Each number is 200 + 20 x the weight over its row's rms, rounded and kept within 0 to 999. Layers, rows and columns count from 0. The size before them is the row's rms in percent of the matrix's.

# layer 5 MLP gate, 832x320, rms 0.181, rows 176-190, columns 160-319
102,216,206,174,207,162,192,220,215,190,215,197,201,214,158,223,206,204,226,177,212,231,201,154,174,191,248,251,227,219,176,222,200,224,198,201,214,215,224,201,192,223,176,209,212,200,220,202,200,189,229,247,200,197,217,167,198,194,171,234,221,188,183,202,181,183,207,206,237,186,174,201,218,191,196,211,167,188,198,199,214,198,235,186,228,194,204,199,209,237,190,238,190,216,238,209,168,220,195,206,195,194,198,159,217,230,218,200,195,212,180,183,225,188,188,179,219,227,174,193,207,203,230,210,167,239,189,177,213,223,218,223,231,187,216,184,200,210,200,207,197,150,181,176,223,198,190,214,204,235,207,184,209,188,211,200,207,190,191,202,202
105,222,204,230,226,185,206,215,183,200,198,194,219,232,228,187,239,206,214,193,207,205,203,207,184,214,173,226,182,195,198,208,227,171,239,227,217,203,202,176,188,204,208,212,209,211,207,223,173,220,238,192,188,196,200,193,194,166,165,225,190,242,229,192,193,197,182,215,209,197,240,188,182,194,217,171,182,205,172,181,189,216,186,241,209,185,186,202,225,208,224,194,184,185,186,215,200,214,206,201,164,181,170,199,211,138,240,209,191,197,235,172,217,225,177,184,212,210,230,200,198,176,193,196,254,174,211,167,192,180,191,209,200,203,183,230,228,200,141,209,221,209,225,191,175,188,200,207,232,205,199,186,188,158,186,220,222,243,169,200,201
094,156,197,176,212,216,186,219,221,194,174,217,216,196,232,201,235,222,213,165,222,198,203,237,223,238,197,224,226,217,221,218,196,197,183,172,218,175,192,225,191,190,218,199,212,187,231,190,219,163,184,194,200,209,227,167,184,215,216,208,184,202,193,195,218,186,218,237,201,221,172,243,181,199,215,175,202,200,168,196,231,212,202,213,201,221,178,159,212,179,219,201,224,209,239,167,168,223,179,209,215,203,194,248,177,185,201,213,197,170,155,200,203,222,217,200,208,211,177,182,203,201,213,178,200,223,202,214,196,172,224,206,212,201,192,223,181,167,222,201,212,228,240,185,204,209,209,203,181,223,224,186,190,229,229,195,152,194,172,208,208
094,213,191,201,187,210,210,207,242,207,204,194,212,183,201,208,176,204,225,194,183,197,160,230,210,225,204,213,220,203,184,204,197,224,193,201,192,163,190,231,206,223,190,186,198,203,174,171,188,172,172,207,175,186,215,222,213,187,215,200,196,178,187,239,184,225,196,194,205,194,214,211,183,161,189,176,146,212,209,210,206,179,189,217,199,207,223,209,196,188,231,202,181,178,193,183,191,196,206,205,198,205,203,214,217,184,245,213,182,179,176,163,179,164,169,189,193,196,186,246,164,183,207,190,199,214,205,219,182,223,195,129,194,190,215,240,196,214,194,177,205,191,262,241,200,217,185,211,195,211,169,176,150,244,214,200,182,206,202,215,188
101,209,222,235,196,184,205,195,232,208,232,148,155,171,180,212,201,179,184,207,239,208,192,188,222,151,197,220,202,164,187,211,202,190,214,172,257,195,183,209,181,198,199,200,203,212,220,232,213,158,185,210,204,206,238,199,224,171,201,226,196,198,161,192,193,175,166,220,217,198,180,212,219,194,189,176,181,201,202,193,232,174,189,199,207,212,165,221,224,223,200,229,197,186,215,211,213,185,188,200,228,194,205,194,202,211,196,223,181,162,213,221,174,213,205,152,188,189,192,229,192,197,196,193,237,215,179,181,184,215,181,215,191,222,202,204,218,230,205,243,221,206,175,170,197,217,198,218,195,188,218,184,230,202,220,200,199,234,213,213,200
099,178,196,197,184,205,190,230,212,244,189,208,169,222,175,223,234,171,179,170,191,217,223,189,195,202,210,213,194,222,242,162,190,214,185,218,169,208,227,214,232,189,206,177,182,194,208,178,187,171,220,161,183,170,211,226,223,209,192,173,223,230,206,186,232,199,211,199,201,207,201,181,246,202,210,215,200,223,184,216,149,198,202,192,194,188,166,176,213,220,195,162,157,209,198,174,229,183,197,186,217,232,170,228,221,176,216,208,206,198,202,220,204,193,215,184,235,215,184,229,194,179,241,211,185,200,185,173,198,199,241,216,208,186,179,204,202,200,189,203,164,192,198,216,205,207,253,180,200,178,174,220,224,192,206,201,211,199,209,187,210
106,190,209,177,220,199,238,229,165,229,202,189,195,218,179,190,196,190,178,201,229,181,213,204,191,182,217,206,200,204,189,183,185,189,191,216,206,178,176,200,170,209,204,214,214,192,193,232,197,155,197,208,209,215,201,222,200,193,200,211,262,209,159,191,203,184,235,171,195,217,172,203,168,198,176,173,191,193,227,221,178,207,226,170,216,214,171,187,194,195,162,227,173,232,191,196,202,170,212,219,183,218,182,192,197,217,227,205,148,184,207,216,165,189,188,208,235,181,141,183,202,215,200,204,191,220,194,196,190,173,182,224,210,204,223,195,217,198,201,222,223,197,186,187,221,220,176,200,197,193,166,215,206,209,181,198,193,219,220,174,217
105,195,217,221,199,212,221,214,208,206,199,169,222,168,214,150,196,227,197,216,201,192,198,158,201,188,216,230,222,205,228,214,197,186,226,197,199,210,204,193,208,182,207,208,190,222,190,224,211,194,177,195,226,196,201,215,185,217,216,184,181,226,173,194,174,195,221,204,188,234,190,202,184,192,222,197,174,194,189,230,221,180,215,193,196,217,182,203,203,117,223,190,196,234,195,208,216,202,204,218,225,197,223,157,203,180,209,164,190,204,180,229,197,205,194,158,202,243,189,188,220,171,222,182,176,180,150,191,211,183,208,218,220,218,214,220,203,199,235,179,188,185,218,213,207,217,224,190,166,182,183,213,213,180,206,176,173,172,221,183,170
101,203,238,224,192,205,206,217,184,165,203,201,191,184,228,162,188,237,234,199,202,204,177,212,188,211,223,197,197,208,193,178,196,183,201,200,222,160,210,197,238,192,191,190,197,223,211,209,200,214,209,205,194,213,221,169,210,177,186,209,195,217,226,202,193,195,210,235,206,181,178,237,170,220,192,161,189,230,186,214,210,201,170,213,202,220,218,190,212,216,219,213,200,233,209,177,181,194,219,189,192,169,175,179,198,195,177,176,198,151,223,248,199,234,233,187,187,203,152,178,250,171,201,191,192,204,186,195,173,151,210,191,159,210,250,222,209,176,230,232,172,202,207,205,199,202,184,188,226,220,185,211,198,184,202,216,206,178,215,192,194
102,235,213,220,213,167,203,223,236,190,230,198,212,204,216,209,202,206,203,198,246,209,183,165,220,192,202,214,197,208,222,186,222,216,201,187,177,213,215,238,207,247,198,198,198,217,216,207,213,176,171,203,187,190,215,171,186,190,218,220,202,206,212,189,207,225,191,181,202,200,230,172,211,237,196,186,195,206,201,170,160,205,203,220,210,206,205,218,188,182,199,193,176,223,180,208,194,181,194,183,232,222,192,221,198,175,139,193,230,224,199,198,246,232,163,194,200,214,185,199,217,201,214,175,220,190,184,198,183,196,198,193,225,205,200,205,191,212,178,165,209,220,172,207,217,201,170,197,201,242,199,166,222,193,210,183,203,183,176,197,214
105,186,227,181,171,200,226,217,219,190,216,196,238,203,197,179,182,205,206,196,214,186,181,184,190,193,203,222,199,209,197,201,180,190,220,198,194,194,187,189,204,183,225,206,185,205,159,230,224,223,204,209,208,214,203,252,171,166,186,231,218,234,213,245,203,176,229,199,218,194,177,206,188,197,190,175,171,215,195,232,192,180,209,190,219,174,163,191,184,167,213,196,198,226,187,194,205,221,195,187,177,213,185,207,208,151,198,166,226,194,170,180,211,192,217,219,212,200,227,178,190,203,161,208,209,222,180,202,191,168,197,211,231,172,200,187,200,196,244,224,244,215,163,229,199,209,173,196,206,183,193,199,222,212,173,156,226,207,195,204,185
090,166,214,221,207,200,204,220,212,197,204,143,185,182,198,197,206,180,209,217,162,168,201,211,220,217,226,222,193,215,199,201,192,187,200,176,185,207,206,203,174,166,192,221,225,202,212,203,196,226,205,211,198,168,194,184,223,195,192,214,185,200,203,213,168,190,195,152,198,168,162,163,171,227,196,181,245,196,191,196,206,208,215,198,192,200,191,247,200,184,177,199,191,165,202,186,208,240,226,194,203,178,216,203,196,180,186,204,205,187,198,177,222,225,247,176,214,203,207,192,206,209,199,211,196,225,185,230,190,207,189,177,208,228,217,207,177,219,190,187,185,216,220,183,213,170,216,195,239,190,206,205,203,205,221,177,185,236,200,249,216
103,198,213,188,189,203,211,161,204,223,174,203,187,184,183,185,190,201,253,212,221,171,226,218,227,216,208,227,227,236,186,171,235,194,200,228,160,214,196,213,179,207,203,179,204,203,208,184,180,220,193,205,201,180,214,187,207,215,235,209,214,210,205,213,223,254,216,243,212,192,211,184,221,172,248,191,184,187,189,170,175,192,220,214,228,186,202,237,224,222,194,227,190,192,223,220,207,222,205,240,223,172,187,180,161,258,217,233,193,209,195,206,186,212,230,198,225,171,212,193,213,210,186,200,169,200,184,223,234,231,192,204,215,172,198,198,185,210,180,169,194,183,199,209,213,188,219,173,215,205,223,201,199,194,188,211,171,219,178,175,195
099,203,221,220,162,199,198,191,212,206,237,222,185,215,198,200,184,186,210,234,227,235,213,225,206,182,193,160,188,180,212,178,200,231,189,231,191,167,167,198,172,247,194,172,202,207,195,194,195,181,231,217,237,215,178,159,177,219,221,215,199,191,216,188,191,222,198,215,208,201,237,206,200,217,202,234,184,203,243,198,219,196,183,163,225,178,206,188,150,211,185,163,177,210,206,166,213,213,198,195,234,210,218,185,218,224,192,201,201,182,219,227,225,216,180,208,189,200,216,183,201,236,191,215,214,206,193,196,225,165,185,194,192,199,187,179,208,226,188,196,183,208,209,192,211,179,183,250,205,193,237,205,178,240,176,210,225,191,178,166,161
095,192,201,179,205,206,225,180,211,184,215,214,157,185,199,165,215,203,216,173,208,176,206,233,151,189,198,213,241,208,193,223,169,191,210,191,198,200,185,215,199,194,189,223,192,214,190,182,191,203,189,175,188,232,190,173,182,221,181,213,197,212,188,220,222,164,217,208,230,182,224,161,235,197,190,214,222,216,187,219,191,196,188,208,208,205,210,190,182,176,198,180,215,200,193,226,190,202,188,154,193,194,184,224,227,214,223,220,192,190,201,181,230,166,195,183,193,220,209,218,214,180,172,238,214,194,177,219,205,178,196,194,179,213,208,213,205,262,215,227,176,260,174,202,181,221,185,194,216,207,216,213,179,171,167,193,170,186,203,175,210
# layer 5 MLP up, 832x320, rms 0.186, rows 176-190, columns 160-319
100,186,194,228,219,203,170,222,171,185,205,216,188,185,242,173,199,190,155,215,199,208,200,216,198,219,205,183,209,193,227,175,212,210,205,187,214,207,198,196,184,193,216,187,184,195,221,198,185,218,236,166,181,188,186,243,180,189,200,159,221,222,194,206,204,190,185,187,163,240,184,238,172,225,233,241,241,221,203,178,179,227,213,221,193,182,218,152,200,226,223,206,212,199,219,205,220,217,185,230,207,187,178,219,199,203,190,223,230,184,199,189,196,212,192,201,188,215,203,192,226,204,223,171,189,195,177,239,187,194,212,160,189,188,215,228,201,193,218,194,237,208,206,174,184,185,233,215,182,213,240,209,174,200,194,226,214,206,158,192,196
100,206,193,221,208,204,177,200,231,188,190,232,188,213,219,174,211,204,203,190,180,198,206,176,188,207,207,218,183,210,224,192,220,174,186,201,198,211,207,160,193,231,192,209,186,173,253,174,219,223,169,183,181,204,199,203,198,191,191,205,175,220,195,163,215,200,193,185,194,194,191,172,197,188,201,215,210,209,209,183,216,220,192,187,162,192,200,230,230,206,207,166,176,196,225,218,216,215,211,191,187,174,216,212,181,195,183,198,228,173,177,176,195,218,199,229,217,232,185,183,198,212,239,183,188,184,237,204,214,173,177,201,175,188,217,191,170,220,227,183,195,204,226,215,188,224,219,182,155,217,177,205,211,207,214,247,245,181,191,181,167
091,140,182,190,233,195,182,214,190,197,173,240,191,181,212,225,204,222,165,198,205,218,201,240,209,229,196,247,201,199,210,225,194,221,184,174,176,189,208,203,175,201,234,208,236,214,210,214,208,202,192,194,190,224,217,149,195,207,186,227,205,195,183,194,188,176,183,215,177,197,179,234,171,199,206,221,209,231,178,218,207,237,248,193,190,189,203,194,193,205,228,198,209,198,181,171,213,201,194,191,207,169,178,220,201,186,205,226,244,217,164,192,195,197,198,212,234,216,210,167,207,188,205,181,184,241,192,217,199,175,219,192,224,237,181,229,203,176,224,172,213,203,190,189,189,219,227,223,173,236,215,182,208,192,198,192,184,235,199,217,202
100,205,220,214,205,189,230,210,227,200,204,186,196,192,205,163,173,176,195,206,194,189,165,150,182,216,191,195,211,164,192,197,209,219,249,192,193,208,195,170,198,203,208,161,231,206,187,187,206,218,231,175,214,183,224,212,208,201,229,187,227,210,200,199,184,181,256,212,160,158,204,159,178,213,217,201,226,179,200,174,216,213,207,197,191,219,199,176,199,217,205,228,207,207,199,186,193,231,178,223,200,186,203,170,199,208,175,213,204,181,193,256,186,202,245,256,206,176,201,179,203,229,204,189,198,206,178,203,190,188,218,205,235,197,228,206,216,191,188,177,194,190,169,224,201,168,192,202,182,176,199,187,236,190,197,168,230,201,200,162,204
096,170,197,225,188,192,205,206,215,192,217,182,171,179,204,183,179,180,180,204,234,207,203,174,233,205,262,201,238,172,185,200,195,193,222,204,216,211,201,200,195,184,211,206,210,223,224,229,226,185,191,171,202,223,227,198,198,198,190,217,228,207,194,176,212,185,181,228,249,181,210,237,208,204,204,179,212,213,217,183,194,178,184,203,223,207,164,199,212,209,222,204,210,210,193,221,200,198,213,217,222,184,221,188,170,218,207,214,198,175,211,207,168,198,167,159,184,162,201,198,195,197,188,205,200,228,219,198,171,221,204,212,177,230,202,179,222,224,177,232,170,217,190,191,182,213,205,225,189,223,221,196,225,209,253,199,216,216,188,205,194
099,203,203,159,182,179,183,226,208,255,195,193,190,194,214,201,191,172,185,175,217,206,215,144,179,209,200,191,196,205,218,187,203,214,207,196,199,214,177,234,191,190,160,181,210,168,215,191,190,193,242,220,199,218,246,223,222,204,223,189,195,192,179,191,212,210,205,201,199,186,217,230,224,227,187,201,199,213,209,226,174,193,165,196,213,210,200,198,219,217,187,172,193,173,158,202,189,190,229,213,216,173,177,200,194,198,190,202,197,196,227,220,230,193,192,164,234,195,201,216,219,177,249,208,197,206,209,208,184,192,201,212,180,177,223,200,174,212,176,241,172,203,193,210,212,199,191,220,220,163,220,219,221,193,197,235,198,196,207,186,178
103,187,211,165,178,198,194,156,259,203,204,209,194,215,181,207,207,204,215,219,211,199,202,217,176,180,183,203,186,198,154,179,170,219,184,216,189,168,193,211,215,209,207,157,193,209,189,167,191,216,200,208,232,189,223,187,161,227,227,193,189,173,163,217,178,197,229,233,185,199,176,169,184,225,181,171,187,229,210,219,197,237,211,214,223,214,186,206,197,180,167,206,188,230,179,200,198,196,195,211,234,179,209,176,185,224,173,203,226,214,206,216,183,216,209,216,207,227,202,227,187,196,199,196,172,230,213,185,212,183,239,228,219,230,222,193,187,180,234,182,197,143,168,227,207,191,192,168,209,217,233,202,180,228,198,183,222,211,183,196,192
108,207,211,216,178,205,192,162,183,187,228,187,212,218,180,226,199,196,207,242,191,221,169,233,220,215,245,182,175,211,208,210,183,206,178,220,222,150,204,189,193,192,191,222,192,193,150,220,235,201,222,218,190,172,217,221,233,222,205,207,200,235,172,177,207,184,184,228,222,225,217,228,207,203,195,229,211,223,203,170,237,212,177,200,196,201,209,192,221,211,171,191,202,233,195,207,235,186,193,195,197,177,201,219,161,186,219,179,187,205,187,230,189,198,202,187,181,203,204,224,205,190,196,225,215,179,244,196,201,223,212,246,180,214,176,152,180,208,216,183,208,215,205,182,188,197,182,195,200,160,188,221,195,184,213,202,187,232,213,228,179
101,193,194,152,192,221,220,194,189,235,213,242,217,192,216,228,215,177,170,193,186,213,166,210,177,203,199,191,191,209,176,222,186,212,182,139,181,238,240,215,203,212,203,207,201,180,189,215,194,207,174,234,245,172,215,195,177,163,197,182,174,165,186,204,230,188,193,148,211,206,201,166,190,194,145,213,190,223,183,172,227,213,226,198,188,203,221,215,230,158,224,180,167,167,209,171,213,203,179,213,211,204,178,168,242,186,204,200,151,225,222,199,191,167,189,204,195,206,210,192,180,209,168,196,195,236,210,194,205,204,224,194,238,186,198,186,195,201,193,194,201,202,179,185,203,156,195,206,187,152,264,223,193,205,217,212,201,198,196,181,192
104,176,205,203,220,188,221,231,177,196,229,183,208,200,177,214,170,193,204,217,229,193,161,181,212,161,188,204,203,182,169,183,225,218,231,189,186,193,212,245,205,201,178,172,185,185,200,225,228,171,193,207,196,209,170,213,171,236,209,196,216,211,215,192,213,201,211,211,162,190,205,168,162,203,177,185,209,227,188,205,207,173,203,227,204,203,231,208,208,198,198,201,201,201,186,215,213,170,233,177,215,177,226,239,208,238,197,209,216,189,191,194,186,207,193,174,184,201,200,190,238,211,221,204,189,232,174,189,200,208,199,180,203,171,191,155,188,249,208,232,207,196,145,176,185,210,194,204,213,204,187,174,193,195,232,202,217,246,255,204,171
104,186,167,205,236,208,185,192,214,225,204,217,164,186,192,180,224,190,202,189,192,210,191,192,171,165,186,229,191,190,155,221,177,185,208,201,211,198,172,192,185,213,190,207,197,211,211,210,176,211,199,200,171,177,172,186,220,178,186,187,199,201,206,164,196,184,184,190,201,219,216,177,174,194,187,222,203,209,219,207,223,175,160,228,211,208,193,204,192,188,209,211,228,194,198,213,206,184,211,213,196,184,200,213,174,205,219,212,232,209,217,180,162,178,218,178,212,222,218,171,178,204,206,192,196,185,209,185,200,197,228,177,180,224,194,219,177,212,195,208,230,191,196,154,215,177,172,204,191,187,211,191,152,209,215,216,201,244,207,204,212
095,180,232,187,220,186,177,190,210,204,195,180,203,220,192,205,200,205,196,223,244,167,219,206,208,198,204,221,205,239,177,183,199,194,206,199,185,180,176,190,240,211,225,225,176,183,161,192,242,211,195,187,210,221,173,236,216,209,212,193,150,219,187,167,219,167,195,225,221,239,241,225,201,188,234,186,176,184,211,195,194,203,178,227,237,207,212,188,175,229,202,192,204,223,228,172,193,185,181,191,223,189,199,192,208,225,192,189,215,219,227,187,212,228,211,239,194,218,177,168,178,215,184,190,196,186,188,210,176,216,200,169,184,191,208,182,219,222,206,198,208,193,210,262,182,210,223,185,196,172,189,229,189,194,227,188,224,222,227,223,185
101,212,161,193,222,214,175,257,203,200,217,189,175,172,203,201,190,197,187,186,178,186,224,183,175,219,167,185,185,167,185,230,174,221,201,191,184,191,199,217,213,168,206,217,193,217,219,194,206,188,194,237,194,232,188,239,213,196,223,192,191,182,197,186,182,198,184,201,204,199,200,193,200,198,215,193,169,237,205,195,240,207,179,207,193,223,208,198,189,175,181,215,215,223,199,204,206,211,165,174,213,179,207,196,213,192,206,197,227,185,210,203,209,216,156,193,192,245,200,180,206,206,189,144,167,171,205,198,222,192,206,180,176,187,211,189,217,217,188,203,225,255,186,196,187,214,198,212,175,193,207,190,193,211,185,166,258,214,228,211,211
100,168,225,230,187,203,175,206,196,214,225,190,188,191,162,207,203,210,201,186,193,162,177,196,196,229,206,148,231,183,193,177,201,208,174,198,216,189,183,193,142,238,191,211,224,160,215,192,181,190,231,197,216,201,191,183,181,194,204,175,195,214,215,196,169,167,242,206,201,184,204,237,199,192,214,229,190,196,221,184,192,219,217,189,201,210,201,182,171,217,231,200,204,169,201,209,212,230,202,214,202,236,196,248,172,223,202,199,215,182,215,214,208,188,172,223,222,200,202,192,188,205,198,186,184,192,205,201,225,189,180,167,210,204,199,242,211,230,162,198,209,223,190,206,193,194,204,218,163,204,236,214,199,189,185,198,221,218,197,194,176
097,169,210,224,206,216,194,218,206,223,159,188,235,202,193,207,188,222,215,238,196,200,184,215,266,192,197,174,198,197,196,188,221,153,239,216,196,207,215,215,189,198,187,222,222,198,203,200,226,207,181,194,209,166,186,211,183,228,203,167,203,200,228,204,206,219,224,204,224,192,181,176,172,192,170,177,214,197,190,208,191,215,205,201,213,182,194,216,222,184,234,198,194,203,227,197,231,182,199,246,240,217,228,189,189,221,202,230,171,209,207,179,185,204,222,198,215,198,187,190,218,202,211,174,200,200,221,177,250,176,206,161,220,192,220,207,140,172,170,204,184,210,193,222,219,209,208,191,218,200,176,244,199,210,205,197,179,186,201,214,222
# layer 5 MLP down (transposed), 832x320, rms 0.213, rows 176-189, columns 160-319
100,181,194,147,184,190,194,199,216,216,215,173,197,189,191,251,220,215,218,174,217,209,234,195,183,188,199,224,196,193,193,207,222,223,183,211,175,209,193,206,212,241,192,199,209,205,184,190,199,131,177,218,213,217,193,182,153,217,207,217,203,217,201,206,173,181,220,213,207,196,191,167,179,213,194,175,178,211,206,236,210,224,226,192,197,206,235,232,233,199,222,199,190,217,225,208,182,221,222,174,196,211,213,174,190,192,202,222,217,222,197,167,233,189,220,209,213,193,225,201,213,174,174,208,188,228,203,202,236,225,174,213,217,208,205,171,198,239,193,198,221,164,187,198,163,198,171,216,237,208,192,217,240,201,221,189,202,206,241,212,194
103,166,187,189,182,179,210,217,167,222,182,166,184,192,184,206,183,196,177,228,200,208,228,202,189,217,208,194,199,197,202,203,162,190,174,215,230,189,204,233,186,196,169,176,205,215,226,200,177,199,240,172,202,217,198,219,223,180,208,175,195,172,198,207,188,226,231,194,228,194,213,221,191,201,188,235,219,197,204,224,178,212,196,192,223,192,221,204,163,209,217,230,224,182,220,185,199,230,177,200,199,192,187,172,239,225,258,213,199,220,181,199,197,198,214,227,214,208,225,200,187,228,204,212,157,193,199,191,217,224,222,193,212,205,168,191,203,187,203,250,195,183,170,221,193,201,181,218,202,206,191,233,225,177,225,220,170,217,206,171,195
090,193,215,203,154,229,219,194,188,202,215,169,217,232,163,168,176,185,187,209,188,197,205,166,177,168,174,195,196,200,175,171,179,187,195,227,213,222,207,193,213,178,187,201,215,191,168,202,237,239,227,185,212,181,180,232,174,198,202,161,204,207,199,185,201,207,219,213,191,194,211,179,225,213,205,209,210,175,243,183,161,197,169,203,196,167,216,201,199,221,173,204,191,217,179,248,219,191,203,229,196,244,201,187,207,211,174,175,205,214,236,199,203,171,213,203,166,172,231,201,224,214,177,205,227,203,182,171,173,213,170,221,212,192,226,192,250,219,208,193,190,206,197,224,200,222,229,198,224,170,189,205,226,200,219,205,222,178,223,190,212
099,181,180,203,194,226,181,189,169,195,223,183,236,234,188,227,200,208,216,176,217,171,209,219,190,182,210,205,216,234,209,241,224,200,166,192,151,176,193,229,200,182,213,231,198,210,224,202,222,215,187,239,203,191,144,209,195,199,163,215,167,210,173,182,226,208,168,210,224,228,177,229,192,184,214,190,200,252,193,233,190,182,208,158,208,199,201,226,220,199,219,185,156,183,207,207,196,166,214,201,221,221,229,196,227,202,194,218,234,225,208,182,215,188,197,191,197,230,187,226,183,205,194,205,198,187,198,195,217,214,187,211,174,182,199,192,204,221,206,188,178,202,209,217,188,218,206,198,197,203,203,220,187,202,216,236,143,194,201,211,173
103,163,180,164,186,177,180,185,184,179,137,227,191,235,192,203,208,190,222,186,148,176,216,196,187,229,202,203,176,215,198,183,170,225,169,202,193,220,203,186,221,224,200,205,180,187,184,164,179,187,209,172,178,170,162,206,193,201,210,208,203,198,225,176,192,220,217,203,198,257,214,163,191,198,206,223,204,191,230,209,203,203,219,197,199,209,225,175,180,176,214,179,187,202,223,196,210,219,197,209,164,186,165,209,217,210,201,160,213,201,205,178,228,194,206,246,222,218,191,196,205,196,203,223,175,213,196,201,192,146,199,197,205,176,175,219,183,205,186,167,203,198,225,211,215,187,210,194,227,179,188,188,169,194,201,223,189,197,199,220,215
099,233,170,224,191,202,205,191,213,146,211,204,208,188,197,208,181,207,184,202,209,170,181,246,209,199,192,205,204,206,192,226,178,214,219,235,205,190,189,194,175,189,208,182,181,225,187,230,194,218,196,198,194,219,204,178,187,206,182,202,188,228,194,226,184,192,165,184,201,202,213,182,177,220,204,185,183,214,237,193,237,202,217,206,148,195,198,191,183,198,212,209,197,204,222,198,167,152,184,187,175,197,242,186,201,159,217,208,195,184,192,231,207,248,178,238,168,205,180,160,186,225,173,191,205,229,210,203,212,223,221,195,227,208,224,179,208,179,219,160,182,214,196,170,193,177,209,180,191,226,186,186,184,189,231,171,169,211,197,201,203
110,185,199,204,198,167,208,197,168,161,198,188,203,178,196,213,213,192,203,180,166,192,168,188,221,213,229,205,226,167,240,180,229,181,187,212,194,220,181,199,211,199,185,234,210,213,239,212,215,198,188,188,209,200,202,213,211,186,217,224,176,220,211,201,192,205,194,165,198,197,186,188,186,189,203,190,219,183,149,216,201,203,226,204,210,228,225,192,194,207,178,194,212,168,206,193,209,180,209,160,204,236,188,163,212,241,228,211,183,184,149,154,197,175,176,161,189,184,161,200,208,192,199,220,179,188,194,198,166,211,188,183,210,177,217,219,190,204,203,185,184,213,174,161,189,212,185,195,206,195,182,219,236,208,209,201,211,195,194,198,219
101,196,199,171,217,208,161,202,203,204,218,222,198,157,178,137,185,187,167,219,190,181,227,178,197,182,193,201,228,175,201,210,179,209,190,190,169,224,227,214,224,179,208,209,217,199,215,223,186,205,181,208,219,258,209,197,202,191,200,208,195,169,199,229,196,210,189,170,172,187,210,183,219,189,209,219,228,197,196,232,197,159,218,209,191,199,193,199,194,222,235,193,205,168,200,206,169,190,180,204,200,219,218,176,221,216,218,179,209,204,201,159,226,221,174,202,200,214,182,192,170,204,196,175,151,223,157,174,139,186,187,186,197,234,178,239,204,176,178,218,216,219,203,207,203,206,182,195,166,227,223,199,204,219,213,210,225,186,204,163,230
101,174,213,203,197,206,183,215,200,174,195,196,187,201,165,149,170,247,205,170,216,198,201,162,196,201,205,181,238,199,210,187,208,192,181,232,212,164,168,205,194,189,163,188,211,216,166,201,187,234,189,206,220,215,181,204,193,213,196,204,239,224,220,208,179,238,204,244,165,216,185,238,241,227,190,173,196,241,201,249,179,189,188,183,196,200,196,177,199,207,186,215,205,210,202,233,190,200,219,186,173,182,218,218,174,187,185,189,223,193,181,215,177,179,207,198,187,214,208,197,218,235,198,226,214,212,172,195,198,198,189,218,185,190,193,264,192,197,235,195,214,199,182,180,199,210,202,187,180,226,183,191,211,186,191,190,176,209,195,207,197
105,183,205,197,213,217,219,212,144,233,197,169,205,182,194,199,211,218,196,187,214,188,188,192,183,214,206,151,180,200,215,214,201,204,186,180,176,194,211,172,233,183,242,217,204,191,180,192,147,227,239,196,211,191,212,196,218,192,183,193,198,193,208,181,214,181,203,192,230,224,176,214,236,186,192,217,177,201,202,226,209,197,209,212,202,226,214,191,167,206,201,210,182,212,209,174,191,218,198,185,201,233,202,173,211,197,250,215,189,212,217,182,208,173,205,194,189,199,193,215,182,200,201,219,214,204,232,198,213,170,184,215,212,221,192,219,142,169,196,206,187,184,193,182,164,204,193,219,243,192,229,195,221,181,194,227,225,201,138,213,179
100,198,238,161,164,189,239,213,185,191,195,213,198,183,230,206,188,215,219,198,179,159,208,181,188,182,185,192,175,208,210,184,210,206,169,167,186,187,226,183,217,202,214,229,196,219,189,236,183,212,195,225,217,207,209,211,166,188,219,225,211,179,196,236,192,168,178,239,221,166,236,196,205,242,188,221,193,193,155,192,209,240,215,192,210,178,153,196,174,184,205,185,216,217,172,202,189,213,184,147,187,217,175,202,230,181,211,174,216,150,190,217,229,207,191,230,207,222,208,206,207,176,208,205,212,204,217,218,210,172,198,200,227,183,194,194,196,203,200,201,213,182,189,231,203,224,204,209,190,170,244,215,209,200,205,179,218,172,183,186,202
092,238,186,213,185,209,241,193,204,189,192,184,206,141,219,184,185,200,213,185,149,226,175,210,206,205,173,186,191,199,185,215,204,216,187,208,227,221,190,211,180,151,171,154,208,186,220,212,144,172,175,196,196,172,242,178,203,192,180,213,203,188,208,214,194,228,215,187,194,191,174,173,218,211,190,210,203,222,181,195,202,185,222,178,182,202,204,217,209,175,184,209,237,175,177,210,205,216,226,200,193,199,194,217,217,183,201,183,191,193,182,213,199,182,175,195,214,207,216,199,209,193,246,235,207,215,205,203,202,231,184,208,187,212,213,189,185,161,183,203,190,211,228,144,220,154,213,231,194,202,173,198,187,220,188,179,174,208,160,174,212
103,205,242,175,186,174,186,229,179,190,183,196,181,234,152,181,206,232,220,224,217,207,213,214,200,201,227,183,183,201,235,192,202,176,204,239,204,223,195,179,187,234,224,165,161,189,210,191,187,223,168,190,194,165,226,150,201,198,193,206,198,205,185,182,207,231,185,229,191,205,192,208,207,213,210,201,243,198,198,207,170,194,225,183,205,190,205,214,212,231,223,214,141,191,183,208,233,179,201,218,194,184,188,173,172,240,211,213,214,191,199,196,200,197,200,175,205,180,169,209,201,209,199,216,189,223,209,227,195,216,190,214,221,202,208,194,199,198,199,203,218,159,192,212,223,202,196,177,195,225,216,215,210,191,228,210,187,175,178,204,188
100,228,214,159,234,224,188,202,188,187,209,213,201,204,206,202,186,214,206,172,197,222,239,192,219,204,192,189,172,193,213,181,186,175,228,179,178,218,197,211,253,188,226,216,160,251,212,219,200,211,216,213,189,160,223,211,185,206,183,214,205,180,206,204,210,225,198,197,190,212,217,189,208,207,169,197,209,231,213,209,225,168,162,243,190,209,203,204,219,179,220,187,216,239,198,176,203,212,204,175,154,179,188,195,204,203,192,179,177,190,164,203,190,191,182,186,200,217,198,206,225,191,202,211,193,203,211,203,202,229,192,179,209,190,205,197,192,179,220,164,212,185,189,166,220,240,169,169,191,230,229,197,191,190,213,208,183,220,221,200,222